Weights of a small GPT-style language model, trained from scratch on English Wikipedia.
Size: 18 layers, MLP 512 SwiGLU, 12M parameters.
Architecture: RMSNorm before each block, rotary positions, no biases in attention or MLP, untied embeddings.
Training: a variant of SOAP for these matrices, 251M tokens, 3835 steps.
Each number is 128 + 24 x the weight over its row's rms, rounded and kept within 0 to 255. Layers, rows and columns count from 0. Numbers have three digits each. The size before them is the row's rms in percent of the matrix's.

# layer 9 attention query, 256x256, rms 0.152, rows 0-18,128-145, columns 0-255
035:125166101105131132117167119138128116146128178142120202141082156127132139100095124126095145132083141095140143120104085105142115146099150179096150127152107147136117128151094107099128163111154119129107147119120105135148142130120093151185106106142093130088142158160081155132128132133101122114155103115113111112163119152125084103117129106149099075118100155150098126124114129149094114128147146121139164120135137127108128166097152129150160159134099100110112114114101150153139141154151112169118183154140137136164118105129156104131104124145152121103104095184116113152148122122140160139102096114110123125188150101113135148186131115139094127163149108122143125096121100089136126117152123154127131101185124116103076107130124144115161110127148130133125113142120130076104084061092126
036:091142108165123117152096122155118131141117095143138157141088072141119104139147167115116157115163137140133112112142132164152142131157105129177081154122129169121109147083146118133135128143189122144144157144073123107127115086085101133135167131082128171097211097173114139131091166137114139130121172123145143141171115146122136136100094134098128136091105115170116086168138145105123105097114179135127129145089160110124135163126160103092207116136122122136145124122143140142127144144146117162137150113115125102124123134101140162093116096148125150148112154166151126152123111123100136146093115159161147135128100115140141139140146150150111113089110114137134117155151098123120135114178118177153113132132128117124133140145135104094099138103105117142124155133074139148183126121110136
056:191140133122114140139134140134114096146127188131166153155135168103118148115112138137104096119108130127153118148093094103161089134152151131155137151125125103130105132115101152119153154123178147120163104128110095129107118133113110159144136102174061106113121168114138081142143128099099108128116118114168120134104145108134113102134173111122132112155145137115096136118092130131134105153152134108123141142099071161104123119111133144178133160173119140112100111152117176119192135137071114149133119157115100194167126115133160092156153139145143105111147132149111127122172127140163117118126104119122115106160134106134119159117135102141122136121166093099134135101137129114158105132113164131157126119157146074150154103123143163137151074149137113136097104115139116080132109051105105
051:116166125122133147148149098166109099128082117123124188173086110159155088126145133111118144066184116128120126190134143129126116128144126149122136145131128139136139138089148134136137156128132149118103154118121126088141133106115105172122127095128110178099134093169130136123108124130121099124135142148097075108146113116176158140134132120120104123105141129147128140160160147137106141114134121121138129122105143115148130152141139106144198170130132112139085141128173143186089098129190106134125153118090105132082086138128114146113090123113139131110127144135093116166119141130120164109070141148130147174097153123158114127138131134134155140098080101123093136142132136124168134109191096152123126147146099150130173148122109054136122127120144108120087148142110147157160111160135108
058:073117118142123137135115133103117156097134106135084140125117097190119158161103172120164162153111121149134122114138133155118159141094102170168111125116125175123145138103155103132108095169135095137107146139117138143126170169130130100148129170096150175100153133165102098143074136174138166138168137146101113134151113183100116142110089161134112164111088128158098105109139142116103127111102150158097141135160139106139137143147140104094131123101121105156146136115129128122068089108152182139120130097125141093154137125120143134104086104100109135133101133122151138098123170097119123148118148143113136145115111178113126107126127141157137102124060133163149094129097131129137148126148107171115133117144151119110080150108078112135088155121094122133170139148123136142119129170105132
053:147151110152134100133129171152138122134123126124143047127141115145073194125133129140159120159136139145128118126117092089146160157116114097160147119117153102126143115106119115148145114123135112138162114159144161162109119161144122137117149148116159087153172144077153139162133127114108146122131155114143187181093155125141125157123130124111150172139106128142137117069088076105124126144126152137111101157106138134108120096145125156133091084090146135124137118139122084133164151118131130108192076169158135129152153120126131108157136165117123124112101086116138107051160113169138127135143119121131131109114108151068126117119126141117130145127123115154157146134152139153094160113130148104131143124087134103094128122104155171130093143082103129160156118132145108136143169103103131
057:150156154115130070148113118139170159146124120136168128123138101109124143139130106153126153127133157090100114103100119142115143144153137110132121122172150125174098121152136120119112134092089166116133106083123139132100089126130111118157124120149127122143135100083137135126156153106130124097108124087141133188107144110120125156156104157144090106114104103144154134094108114121124101113160124165122125137105113149142091115134146145115092130148132153125138108165106109167193126158108087125107131163149144116152129148087100138120125126170128155113142091124199095108113133088111142132151133131160165117139134104144127098100143145131108147142183134102100219135177145148105131148139128076102104083119162126154150138099130131091161128096125142122196121120103105097163130131122139
061:132123147119123148119154098093127128089090165180108133131121167092119119152074151144124131143087094103146128109108140108123115109133146125123140131122158154138131152139127139079136148112090167190142104124110153124125158113103180094130084126158088111148110135128138094112106106142149113111136058162110113097185103128111128077109146135162100092133124120115140147104120147150172101181159143114151168112135076153130093118135119148138129165167111115116113149185116143114130146173115131113113109154121180144155132108133144130123145146160102112146146120146159116094162120117124092106093101102150149124088138134155137104140148073115124177139100130123117130142100122095092122126118123098120121154169121122147140137142109147122143101181112165128109124115104103134127101120175116
067:159135106139094141128134117118113108124119118139163163122154152149161098136108118126115134111112116180153130141127166100125099124151113150130157154107118103118145103139128193135092091172151132105121131122161082090143099113149128113142128120163127113108105154120092115116154122132123118154082108144164093100108150118141118109140130120134140140133162112109098121188143151149149118061130100093097104145170115111112170163109101135144166156126135144169109152100146150130184126141094168108085149109115113117099082131154148134121120148097130075121109152137085162202133188145136114134155105121106136138137140107139093183135133132177121099145121121129146071088126124124145115116097123135174135110139108123116115131107101112153121103171150124134099144152152133142116099138097139
069:153124092130100133143128109148143151155147136088182150133155139153129117127141142135154158108146149103095097171137122121125149106065110161170144138120148123139083115102151104146154140120113123131175130096136101159134107158106080109172115093139121095106101123159110162170147122114113131114123147123116108134134127133135129115118078121146145152107124131157108119133151129138101137049129120159121118150104206126126112134087156106119132138109129154097118118089164155187149112112148119131163148120138125118110095127117123136128091102095145175159160140102110131130140137135136170137110127165145179141189139121158107102146164136143083125139118123090115152177130117134153170170137115154098123135113139140133113140113092138124143152122102158168190156122126145101159120148106160
081:102160175149150136145118113131141147132132100135142104091114166102135111127131135162119136105098115132107136178129129125131102096158080099172111132129163132109105139139116130149118115082123140135133135097120107123109104164090152151117116136139114104137128141124161127133171123128111129133118139073126112184106139088122108073121121124167173164083111096122159127097113138125112162148103092143094129122158118109131135080161153165131171168107099146086130149117105111121150089133108117153195116106128138071096132085132162149124112186126124139093113140109073130116125098125134130089156116147116132145109086120102148166147146130150143166174115128151147125159084135121119113121104117143133156191093097136121111159132085113160122135143118146159163112151148120125094117116124149
075:132109147130112157127103137109127156104153116133105145132131159146077117194137179123127102155111150105130168150124128130137139152133129134106087122125082089180125119181106123123167190108108179151154096121149140191105173138127101119149134172113087135121101119116106139120148128102135135143132140114123107075148118147178114147110126146120146123123140126151138129181156101132117156141168114117126125100127138125127140132127140148108108128140094101116121118102145100113178161123117101183168057166086117137120137152127120127135140097100168146102157112112092123170132165121144142122181131142109170172130073126112126150164150150154163175095170129130126125130159080147136118144140110109113106106142179120116121149103139124123157118130128139130125120142131140114116134097142114
078:082107154151151086144122129141174159098132114117093125103143114146149118158133123148123142125122148121108126142144135164151096104128155140155086140135126152143136135099104072151127131138110128096132154132075109144092119121109157113110126142128179168080169122166170158153132139091117141158128124083115151148152147114151107118182127129148132133129074119142151164129148145131117138110129117180142143120109131137112138123158166124105142109143131084116112111136157104162133136094176124134160120152126119091127183140094109125162110103124124141065089118096177107094106115103124164111137150145107108112164143147068178123089129148105121120139124113136096159141127105118148151138117122162091129142149124118117114097089127101125100145089113126186119088122122143089129145130134190
069:124110120127115090183144132136117184109114091160129088131109126152114127109124165136118113182116139103142129091135126118125152128168142108129117110158144158145164141129161089130152094153161105149088081144133160124121127124126154113093116129135097137131176133131168143091114142135149099140139166157113161168137113084146108168141126152148105117116102134144112128109098104116128110145096133099107136125134116147105093101154134130132140122123137187145167168172123119135141146137130122166122107131178119120131130139069146143115103123170084120139135080140147100123128084091078145110192087151136129204106121165122138148113139139155157131131089189122086171150115135117089127099112115116135120114157106144114145097110132131099117124081124116123128117147127102128110125175113138
085:142125099133134120115153094132157104127168114102130129132124187161125139170108119164138126098123176089118154185158149116133139130166165143122134149143120097142139110104148132100109129173119147097133098120085102128157130115102148137152104130197115134085143094178144170160126114086087143097145085113146111124132119133174099141126119101179137119125148160148128164153144151140123116074164086116169172097102143179128126142123174094165120122102164115130165108145161122111139136139144135149142132106150145148137143164128170126153144120129172124149130151149133133122109144120136143130105126091121108108145172133121150119116146109116140118127164093131108139125136097140151155125108127099154090131077133171141146071162120148107140121139093152182123106118140116109116159121139151
072:095121134102112121109137108140134158093084097114127163131150116096155166080108219091103125123124089123091121108079119136148135135149134153111152168171126155104161122136100128140153162094127088074122099137140137106094132089104145122132144134098111137167111166125139135114104124140111148163135129167110135131126086126133110145154138122120132138135125154106138142124117128109105149113137095106097127107129139127132131108229084109135111134147111154104179122145117123125106120130129171175154114142146137111123133097137163111125146133129122135077160115144159135147135147137134126134104139180141156135171118149142121162132092121173183143113118171127073076131071108104145102133103128159134135122151120141145108157150145142101141116106137109155107149133145122156120131127087139
078:074102163126147074152112160085185081134097121122156127102092112095138073109107127137093106131123138127092144129102141140101118111154068121095126175155088122132109103079104142125161101116119166116146075078121101124123124172114132136129118144131131090145117139104164126154124151111130137095126196129134118126151107112164125167067156188114147169135136125153109157119108133117121126135160121153129135098100105134149131105150127161109155123127140114135130100158142103118129115149113111168136117129126117098158103138115132145103144092086118151141150118116123127124106165138129154120140138132139150123119128122105130143152109126115141139146146145171119119107088127161100166150120081118153128155086111111136089118180128094139139153126076141145171121094080117142100126124133162
079:129140073130114137109173130162143141161119123133156136133139145139108121147143188139128146132119090139102134121114123128132153133143139154152151121127130120139126126144100112158110156129120152129143084122088138142127133137111114125104104108093121097144120085092157098138146151161100164133106130156150154090175130150099125105139103148161128176141109124139154124143169119150129118071139118161144145133139156131074148116150117151144118146147115136109159120120143143133174120133137143145152079155124169096106114144115138114130109177100144100124116112114140140133120126118112123168159156208136117074208133157178139156140132149159087136163137100137144135149130120103120115141144113127160143095161148106122095104168105085104121102135102144135181126175192147119098096086098152
086:133146139127135133108143097140114114149127137115142155136063186130085138115139136124177121127116141165139142107128138118144101102137154168141125075133127103132104130157180145129132182109149135122145159134147153142141163171134122127141142132148099153159080120126117181125118100134110109126128128106107127137143158120116106081130159160163126115134132111099173130150133126143096107152084146142146157087125140129092095102150127106173169139093151122131136190102100129126108141110137121119144089125149114101079156116160139111174114144156110131173137122150096169117133120131143106091176103102156129121128152173117067167108168110118152159130122125117114112141128111108135115075142142166134119125159134122137156106122142115172098138111153121076108104144146117117152181154080105
087:132119145094148077114157115100122093112113145105142124078184124126163113107137148118118124129125147120125151152181113128149163130109125113128108130156122166141121123090132147101126134103087124126128086121102104084100095089124108110141160147102157108112111133130132170181147158127125158117130113127135126195133176123155088128124100140113144127142154117127123164114101133096129119127139092098149067128095127124124153131111120090153152133143139114137116203157137123122150142168137137130142130110120086111156110123106138126100088110140160111192122150127141113112145061110132103111137107100103099103167117122180134082115101169117130166167128101112100090132131083109116135138154096128112144121102132144123139097115117139119108104114145157110107098089146184125157176126111140
180:099137171131099075117154094108130114104129146114145103097178096147190164128117155125122118125106134090125152141177118143137135122140164129142119160127139157132133123116147103126141073121095092115099064166116117081085121113151128165118139113109106113146104131171109151147141152112137161127120147140118144136136195100154121136126095145136130134141127128095132138061089123093157103131140139098119070107094138109132116132128122100149159133142153137124117173144157110146138133165139142140150146120126114150140102107112110136136104121179159117122159146170157124092138076113150094107130096153076104097131103137155144108114147143162143141138139129116096137136119121077121105080111093133099114128145126107127159117125115130109133136114127132124062098141122172097181094146130127
117:160105089120145133150117167164123133141127123149127161147111148111077141140137153133144125134116156137163111166099120107102122162107093138103122102138101093140151106134114166098122175111137148151144099115120166148150137116110115093166112135151136138148140157084136128131122158155072105120141110106112135133123092171128138135140153118104124118116094118132165132153159100165095131105154109190146144146131135096117122097143122140131102098075103125156115082120096116161148142099125112131127094147134126114137177114117162110145132196103126135110102127093123122173196189122108147164111156103144109189108132116147098152138109132083141147093133126122166150118094099153120133149141178096137154150124115166107108119147176096146102150118147152142169141131120105133093134105133128
097:133123138172110135145123096103139122109148150111161144121127107132179147140085151105088126161119137134113158100174134140173156125102160132128098099121148135132130134117139097110125106117108113133132118159096111094126113083180173115162112162109119144132103187142126152115106160103147157105107125141105148148097178093139119119106180150136152094189137098109124141119098114101138080099115108077166073107108107124134183124140110127142134105130122122086145181114131115141142152159139141137141153120090137101169112116091098107145134097136161113111166136107094161169108114136160085116108088123140102094133131112132146123119119105161148125120143142128106129111157121108147121121101071100127096145142143083099153133127082145122134139153139114122102131106103095139166130108146090
095:116128156153104106113150133106120093104090129113131075099175112105145147114142108128146120130145085126103135081139097122148134099141140136135130150137149127117136163122122118126127093119107103109094108142102126096116094123133122134140138118110134105112129143167113100183164137091156144121163132137112128111131160125170094049118110110101139122137139107131110136104123156109141126165134123053103088123114125142117134129152183070163162150109114144139123151154135162114117108141114125094155184156125121167110131124108125143143146088138149099088127196095118133124092092105158085126170102155111119108103158098134167105108165136148131106143124128122109151119090118104165094104090123129107119133107118139129159101096082129142178119139090108105086117138140162105139099154148138
088:082124108155087135159137124115115130089136118106137095115119118084142138088130195123135114132131161113122151094137144129165153152114143166171121104177166163128094156123127113143144099145089111143126146111151121068112128173137124129114126114152157119117105148161080150083129178128088129116114149148095151125140164133162144104159135173141135106112111130120111114104084139130127124112158107101093112132140130093165139110129140118115163126098117132091096157111109150158122105142165158107141107117110116089134129098121122117103076145156147126078152110145086157115091114104100086126086119108091106128131147121120116074102119112160135112096125112119146131129137120138167112116096069128128120114178129123124143102137133157102140152114150116149120170180100131116166153088129105
087:127108118142130110140132130128082072133112100157133128124083166098115081141125126128111158133141132131117118148125117091123082146099132155119107146135157119124139161108166135124152126162123146114159100088099130108163142113173110200101193106106114161064136159117145117145137172163113153144173128132122098150203099135134121155144063129129145120099144117129105121101099109101132113149155080177117096165112140130147121153125137071130193158112117112108155123128097135125137140158120142111146135099144106124133100145144129119115121096120133166121131099128139148137132166090152130144118125111078099139160169109140132135126187122118115111133130123126165120139151135120115133073093102124137090111162130128144100107154111138131124152141098104132143108121120119162175136132136152
091:172130105108138105110108108102150108132113126179131112112118132150065098169107116127127128163153150088131134139122139091122144136121105183143127149126106083125158149089110160140141184114131088134114123156172117134140151119132106085165105139186132119144144133142176139096085088172117119143158169171110137157121090130152103123115149114127108102144121099166120135153179130128090127112086153111137148165134151147111118167137141164122094123101130117112162138127134104140102099107116098129138146166144126147152186168124119110121132147090146151145101125106114102135177171118123188137131124109138158141145113130082131113105142119107146127155106150120115084177106146136136110149148167142157175141118137142138109126100131117120102113136139126148159164085104116124164138129091130
098:118180092143114153105115158106115117089108120133121151122144142097147097136132071166118127122117111210137121151109124102074120141136100135165149102109105143129132137155178123082102104157138153127118117123175141114130166117107118127143134147136120124143148167115160123129098150153083110097130146138127158088144127110118135187106115122134089123123126143129135136136159112165130130085074104157134142125156157140128134115146154148170134105151119110145125123110139116119153161137111073133093093118115121143161156115089110141124100195075127087122096187137114137158133143170171136152122164149189149119127135162110117161161114095145129103087134151118144155105105129114112122116121144112145149120108138116126169141104145102121105107112121131143134155120147102128118178116137182
099:096107163129092128131136110119105103173134133151149140130131174072164111155128098128112154119135092161138111146129134109109138137138131112149179120109127076074096140143162107156152147111135125126090092094140137103155091127137118111129125113109115121131138117111114089137131129101140120169133162121177113131134092135099092141082127125100142094119110066146085148131167095126128140156118131135132108152159155100091121133147109097133089167102109145141139146137137124109133145146060135107095136175140105106146109148145107117129128145099143133129096126145143153133123192122162127100114147128153180146135093157136096209148118148127125157149110139130099162106102074102155126144121161106123132144157148144119137098166140159138114073116092157157111125129117146120082133117123111
106:157135126094137163146132130117138097093116102121100120131157116111132111142140119143094160114123149149148157124097168117131117148169122133091119116145142112100119094123116155080113152127125143150138134126092130109137144137148177095122104132145084104133124141109142123125156064146149125158100155165148113139131160098162166141181137155121152114147130160135157138124121086113143148117132062151153115103173178130144121111154139139130139137107123092152130138155091129123094139111058123129132151154081146084080085143126111153139164133143096090093164116105115164144138149111130110138145088136194134147094121133144106165140096134081131116150154103157132099132115133131071144134153133104136112151133127152148094092135115094146169126099132100117109126116183143129149166108092123
094:088127120104140122166115147119126118180145151097149123111128117117150150120141125140103129139138093133101125143084110172125138116117145103079130132118099113131141110146116129124111140115190133130175134161091139102116131115144125160137099112131137128147155098114126096147112114075137126120158138133103141149158093104137155107199128121082173137134118103095126166109166125126139133147165124174111130103115096147128121111098169140108140111168123175158119109146153087153109150177160078141088112088143131088096137133129120121124174114166079124105120144072144179170123092151099143060126132149093149097137127159110122116162099134153097135098132115124125168151113107096091152147145106118137144123110148160143114117170155142159128124100117125149148148116124111100140148107109139
096:152152165162109127146164139117133128084116127146098149105123145118128126104116134089116098098172053119138169124163174103099159145128137137131150147156141166134123137134094161120154145143156113109117210122121106120108113119151133149132128075143123115136067123136139103111148117106155117152094140107149138130079111137104119121108123118134125119127132126109181148132095175122161108148136123123097112104079160095083099144162139129107130142179106095150132131150104094081150139120098134159128129083085139110117140103136124170128113120121117130115084139162125133132116157115122115124101120128167164137133092071135162116134139137141129140136079121109105117108139102152083095133151144109148139124174107094131111136137159086102140085126093142132149174141115131144137135131102072
096:129159155123144102117105128129169121120134139127109095145120129088153109124121130108107117103084139111130150100153134129171076154091120136115129097133104159113145138125128112124138122120138124121160133133138111133103088153072117099095137150163140102157128135173137120102124139109105195139117153131160110131098169135167105134147092146129099164143114168110113127068115127127143138097151078133121119127120167084105125151105108122157153126154134124126102146127146131093108103193156107108116120113113129128176117163152091182138107123174161090136131173161131148113106139125132103102160128139114089089146158172144112137157076160129124125112099130095083100126093091133092134078134141114128102098158123139128117125119111122110183111100080126134107110160131133173127154129159147
106:160114111191134142143129170103129131126146125114166141112140173104137144128151123108160137092085159138136103133113125112122171136181116097147166153109136114132102095144144157095099157106107158131119157122144122149154143159130116135126160142094117097147163095164163126130117127143155120125154162088111120113119154131137114118155116142144122128116134082156135062148103129126094090137159145150117102155178153113110097173104119129116106120120134154131086119120111159115130122112145124142103136132169137166117086106145144177130118135090096115194119144159132139114142171110167085195125134127187136113127127100176112152090123137127123151141135133153151110113142063113120137087135163126155120116138158128130107119139159120118153117134120135090129170159149100142086144105096153
094:145124157128105127111134126137144161143122143115160147109146104145146137109129079111148087124116120134121140159114165117116109121134111096146127161152165093099153127118168102190093113099179116112196121176100142139132125123120128117140108156140147104134113099129158103157134129124128144126109175148127147117100140122113129118100147154135115132173094125156162148105099124110087142140116157136129110137131125101074129109132116143140138153122155161132098133130118175152156139106133175105107119142088119114129102094121160163155130100112078125139161130141149116128133169124176168113129134104159116115162133094098161154097104110106113124150148128105148128137146145149204104104159140136117138160142146155091148138105162148119105080184089145168110136085117128138110081172079151
097:103154122085112166147106140144140113070147127143135132133123119141160158126141123118145124127125140165103143155112138112140160087131137141136101116142193100137074104146136171118130144114133100109090148170166143172172134135137136120108137143113147137165121153158115128095157112153155124154090093105125112096107119134123147128085173126109162118138125163140154139117122133113141113147119161085095099098110125139116149154136104130157150108100080137136054124107100127151184143168152143148126139132144132132136162084144160135088153149117113131165158139137101163115126156160127108137137163127113116162156153114084138133071102118094127103128098147110138100093129120167165072125161142095121143092138130150113128109122133118116117109162173115102121090094133076149124155132139159
103:157117132116131126103146138129146145161100153141141152109161102151079087174131127127103119090113100134164118106083160118139133123107127178146106135127147164157113087144107119092119095111189158129144138134147142142138070110135104128134100121114150165129116127089162094118144111159115147145131082144130109125137130108139106102109138098126186112137127145137142135173114163148134118115177142103120131100118149158129102100152130129096131161172135137136045127121100147146148150125093094105114090124132136133104166116131171131129129123106151135120131113069117131117142171138158137149139169085159100136108173095079123136089112155111122120081131082135143077120101170140127120113133127169161132178139108153100108153129151111143153136118143129097110089124119093136134138121122139
# layer 9 attention key, 128x256, rms 0.143, rows 0-17, columns 0-255
085:176098113171118139162121115175163134131101114134123147159143144153080072134089175120120120099143133118132082118089160163095126075121143163095108113153077122119116136120112148159106164125112128137140132120184143155143098096129125159178128126091182170145128127146136110114103110110120155157116091107131095141106099162117124106140168106141165144117125112144086120162143120157141145140117088084118177176122123148125144135151164146149112112121107120141133126135143134116143108090178133129098122142125144098107142134121146165141108149100113115146104146098171138120154177103157164123117122115154158147126123112146153124164120149164127094127145131139136119166098133137121163137157154118113122129166186123109155120147161126178121090108133128132134165117130149102139103150116172
099:098112155136125138123133103107087148116118151119133131108123087118131155130114091162095111128113098129127196095186118071130129150087132122155117122084156134115124139089112105111098105123117139091124146120141135102113143129141204097095147080157116108119138120121069109117162146121149106132125125126128180136146139075131083154134116136117105103153172108102163131119139135109131147118124147109142063091125105098123131130111125142154148148154145136111107158152078153144140111162093091132138142074140089148130136141118111095092165136166120143123126094114097133116117103114103084119159104140126128135148144139138120130059124122122136151120099125089137139084154113089139132146125089151142148103102074105091145137091109143096140141166121154141112112128153120126128156125117092
090:169123112123141086130113135112189121148094108136102105127134115148147118124151108114175099118112141139127091147120110107096104080108130129094140136161102081158097104152126160157100145108132113141155136140136139150151129119138091167142100134105181135119190110111159130122124111139138107142159120148098071146150085104118129146131136085116143148124138165135090172115138167128155078156132114095101172195120097159113148153119139127114150127101112149122124103133129105097063114096153123145108109103112150172083145124145133147121145090082118145123107151122158150103112112135145132143138126097144137111108132149128143127144180143167096120151107153110113128164100144186102096102103166080121112125135138126118110104105149140144112139122119121180140114115116147152109149095100159
076:128138111118132147097109141207128144144103090119116123131078152115152115102113123106130138128165139158141124132114143164129107128148119131084109135157101109132088121141127194111131139088103114133136136134113111104134077164165107111146128223111147133116153167115154098135105108095166140135124107108120124141135142136096119140193148097097158099089095101128097112145146112166127137146141112125124135144117123077134138135108123120094142123117113145135120131139171093108128123086158138129095101157129131133104127148116170128129144148144102132141146141116161110124156139121113134121144141105077113131137095143135105126157121160124077109145136100154132127134128057185128140119151165127079126119100145144169102101117139104111099090111068138106153106163109128129101120066123142
072:190109158117138138163183147107107135139138131156092115120162119157102095165153119113143145164127114124134116126113078163119151101097138145107129118172096103157125122137097129170095111134152102152159105129145132144107179107148122115094113160149105114154093107123125134102132182132113110106142143155125090139053124129116179155133136116127157138158149118131117131100103109142093066112119118124112140136132147129137111152132137113117121130100136125100137145126112141169126126124136143085108120110097154138134102109154118104117144067105117135111114151154083122153159140146128126095132116097171127109126115106084141129131168123144173135124104142133106137106109069097118086151127164080102114125112126112126119139159108045102104104124093160124140120112129172176124154141129088
081:096160143167122133134120114128097138142095128139142100156160135124156161126123087162139153160128115098100166100109088141178094154120114155112130142114164146137149126080107135107111114081106105108079118122123152092115154145195142105105099157120092121130122117130078100151131147110152119108119171108148101123169089119157101144118069153119085108164153079085142130134118107152113132157183146113123077123119098109111156100103118095165092129146112148125121127138116181113131156139102140114150157132106129176166109138157122156143165125155092102114155107134106152132123155117125126124139139139095120098153148130125109159098133113144147135134131132134114177084135146107135152155148098133110166074102109129106121159121103132121135139135087152146080128130135143108128148127162140
083:100175157105145162145138131140089140088126162143125131147125137131139175126150169090093135146140099121131162121127128111137127131101127130151170122136145120111144118127173116105145094133137099121127177128133171084138136094113125123096124109127111116156154161089079124132144140152163137121127116153108113140122107099158119159091167156061125169123167142120118140150130107115161094130145164108112066090149105111131109120125111111090120112196149163111100143145125138118134148140178130135114128132127086128127103100157104183126172097160094073175126148146124107123095107103142134120107174115109132078130142127095162142110105140099106132106102120102125156077121134108159154139122121147119133071139097151100139116104133148093136145142113124119134097156135132133124160129080147
069:115077108138110112112124129094145133096119135109156150137123115102113128120065108153124157071161112103162121134106144145112104132141097181117121092118137158105157125155171158088105140152135117093098128128145120195167141123122111129096120088133162142113178093083140101115125102148147127141158099078114105120096121113130125174141139083097116176085129107114099125145125088137115147122134115127134128156142128117112125145156123120180135128099109127148153129132109125122152091141073159129163111153113104124128069140097158113138097091099125137125169128099087166138134153123102097143123127127115094116151111130135138123108143134146136114113125153151111100111143074167084134147153127087129103114126154122104068087099136119134124078142126153151137139104105135158124120107167151
079:119159158122112138149100102120148153129120141092115136150077126107067136114080145113136142142108162171102132144119145149143107095135150129108095104164135132110131135139125093135112153090103140142114119158094149138107143104143110171176111111115128098082185117132158135156119095150113128141167110080154142114102126119088143135133176120113113103102124117134131096129152167154155168127136119163120130157125131150124148129116148146143165067131126137137138084131109128093091117131157143149157120132125178126141120150162108154151108128161092156139140084077134112112146142136082162128131095126093141139117124145167155104147124178133109140165093096117169090200158089138130129107160129139149101157121120132146158132073158147132127148120110152119171111149136116129106116118121089
078:121151140140126154128126119106136112047108146092110137138183152169147101125146108128154097151138128138128136108095116109114146160139145165108172123142138141139114131186164128113142142151174097145109096139131102137156127109117157120115139116127118111100156151111160168137123121093136116149088114124131122102133109110159148162142094092118104138115105193146129122130108168131148109148136126160171135130147130167173156151143154073130126133178111132113108093159125110094101115105108171146120139173114148081135129107125130111156122114123169127155127178116124128127168149193153146137134123110149109145086118108093156133107133131168150072130148160104134103128133102148145145104145159104117114117140163102131125123112163164139137140144204114126101135106095147170155134144126155
088:142140150111113122145137103141110114128121124134141122154121170161137106152156119120158154158146115129145138078150084124158140141099140149113145133125191182139107153107160106150148137103116125128086136162169093129124121128151130056113135146079153132152100080145133183129113141160109131102108135148145131105161131159134088108083170163140073134123174090139104113179149141163169117125108161096108090129141090080101128137122093128175095151148110160106125176168135130141133130103151166141149145124135120164134091123144108137142135124109177171133140155138100129131123141143173150114126153140137119131131160122117134150123153146133135103154108109083146108157134142143200125127112122090126158146156122125128152118158116119128121113156111139143104158156135152148141091117115150
082:162123091133127102148118092149132110106153129117112074152101117100148159063132141170119083088111105148163114127121141099138115097124142118158139117094100068123125115160122177113101104115107126104117128122165151142140113132144121151114119153176141117116106135082122111133127117163141108109143137139144108146090119122121135158128115152122133147099120164129136093095146141113136076141079119092133087087151094109099124070128093121147155136100120106094118143141125170076163108132126121108160172170126159139161141128139118144136156146094143153160109135166158130112144092095137141129107126146137121136108142132102141127092114095128136137173134117170114116114124149140105113112116147097124122159163125101157137095120087120136094189090096120165136144106146099161111072152130166
088:110105112138136131165109107085108122104130131090103125122181099144128133123148121125163120140107072112132120102137154160143128156136092113123141122107147116132102109167149138178169106120142106170070103147122108109149111124109143131126141154129117163102120158148099140189115144157171143138168111135137111141135124132135160124157115144081105160151123155145147113132109117127129107151144125126146139130149129099133148127099130098126106183127125115085130129108176121107169097104133157122124152096128143122134141114143138111117136145117139119203147174092135142160139164136097173101137133144134108197159141117168122166132134111156154180155151116124157117147117123084152123126085127120098126171153092156132138189128140084139103156110127066143071137110141112133154136160116121
083:193161146103143190094128136105102102124160141117086136076120124163084121117161109125102192134176163107137137121142152131110134129135141128160130160124144121143116123134125101100122104109151117119105181107095074118099129168105137150105159114148107160097084117139131155119127152081124115105124095142111155133135090117121141150138085159188091165118115119104151101103143132084110119118122152104137114123122137122105127156166133142130105116127125109114145103150118144095120163129092097148142127086103109102127175114110133138121138139106140143090151122117139125109113107125097105140123104116121095072133134083135152129131138106108115166093145139136108165102110170130151125137116149127105124157120091111140074109169104125125147156141119126110136110128124108042092116158090130
081:113103125076134141132154121157167119094129148117113113146107095102111132134121140166159105117153131102116149085142103088111105154111171151152174138120135132167136130202131122136138160129074148156128166092144114097114102144157126142132117144146138160144078106118123141159149086101158118155135123135125110122133169085162141119094147121113127151136152141121124121127103153144133169133159109113129155150106090126108098150100146140166102119128090133124090130142157154135117138131147162105112133128159115127189136150164144156146152115135147120152138101165173092099069106117126142079141131122134116151120112130098136145110152134124072129171137127120167099066109154157094137122140148115140156069114124125113151102149169140101123114112137114107135170137140123080139141164136083
089:134117088149100150123124111130127129109112109156149151091142127143139132161171075128102156114106107131138102174138135136128133144146119102144123102113135149152165109129111152091101149131074138119096088134130108162169136165189108147135117096098119117089108168174181124130139151103118121163137110107135098097116142165096124120092171166149134118128086169123167189143140164138100113127098108132187118133133173134168081119097137134153149089097137130122151116137163147132114130121148104137112130150125151134150141147128113127141124113120117127108093157131131126107139115140072120174122072128117131087121151155153101160157165107110135103100135086134106110146119102146081141108113107078113108138113158134151089134128121105114170096128090115110126141124126105157125163100149103
095:111115123128121172162103081142112096157136137072139137154163123161136163166118137118105149096057120128142101096141141128189125110124149135146152143136150133105132148109136107146153130158149101148092131160089105105120099124123132129135123172086146116121083142139124145161137152131153117136145113121143149124065152104084150167133143083116116089121170129114067134137153103120169142157107153121118109129132082103138113121133099106096156116140140138125158162144103120140178119092130143147155105137114118138151135082159114147130155123131150114163195167151118151126055093122139122130128139126132093145130174128123076143092124146147144133122103137112120162143147118152168105121137131113125117142142101116106098127173147145119136138131101076155096140132096132118137155133090148
080:183146172103139115120114123122131135116108132104138125123101153113175147168128123119128076117142160123131102180142105130169109101093139099140110135140134112101091102134179150081138158100115101127118143150159179151172120106150147139139147186150141154175140106190093128134149128124156166114136181144087144144122150118113150127159101119121133121128132128137122147114113123120144150125108131103138108107158128155164182108129152098137171080097130125122130139175116132098177140133121109162127123144158140121153121179196151170148120154125140112207111120130159136193140123127158111133144116111117135094144111126131147126095130104127134142131109113125155127121086120162133124150131098087123119109104151116124149071112104142113112141149117156131159178129140111147121145132127132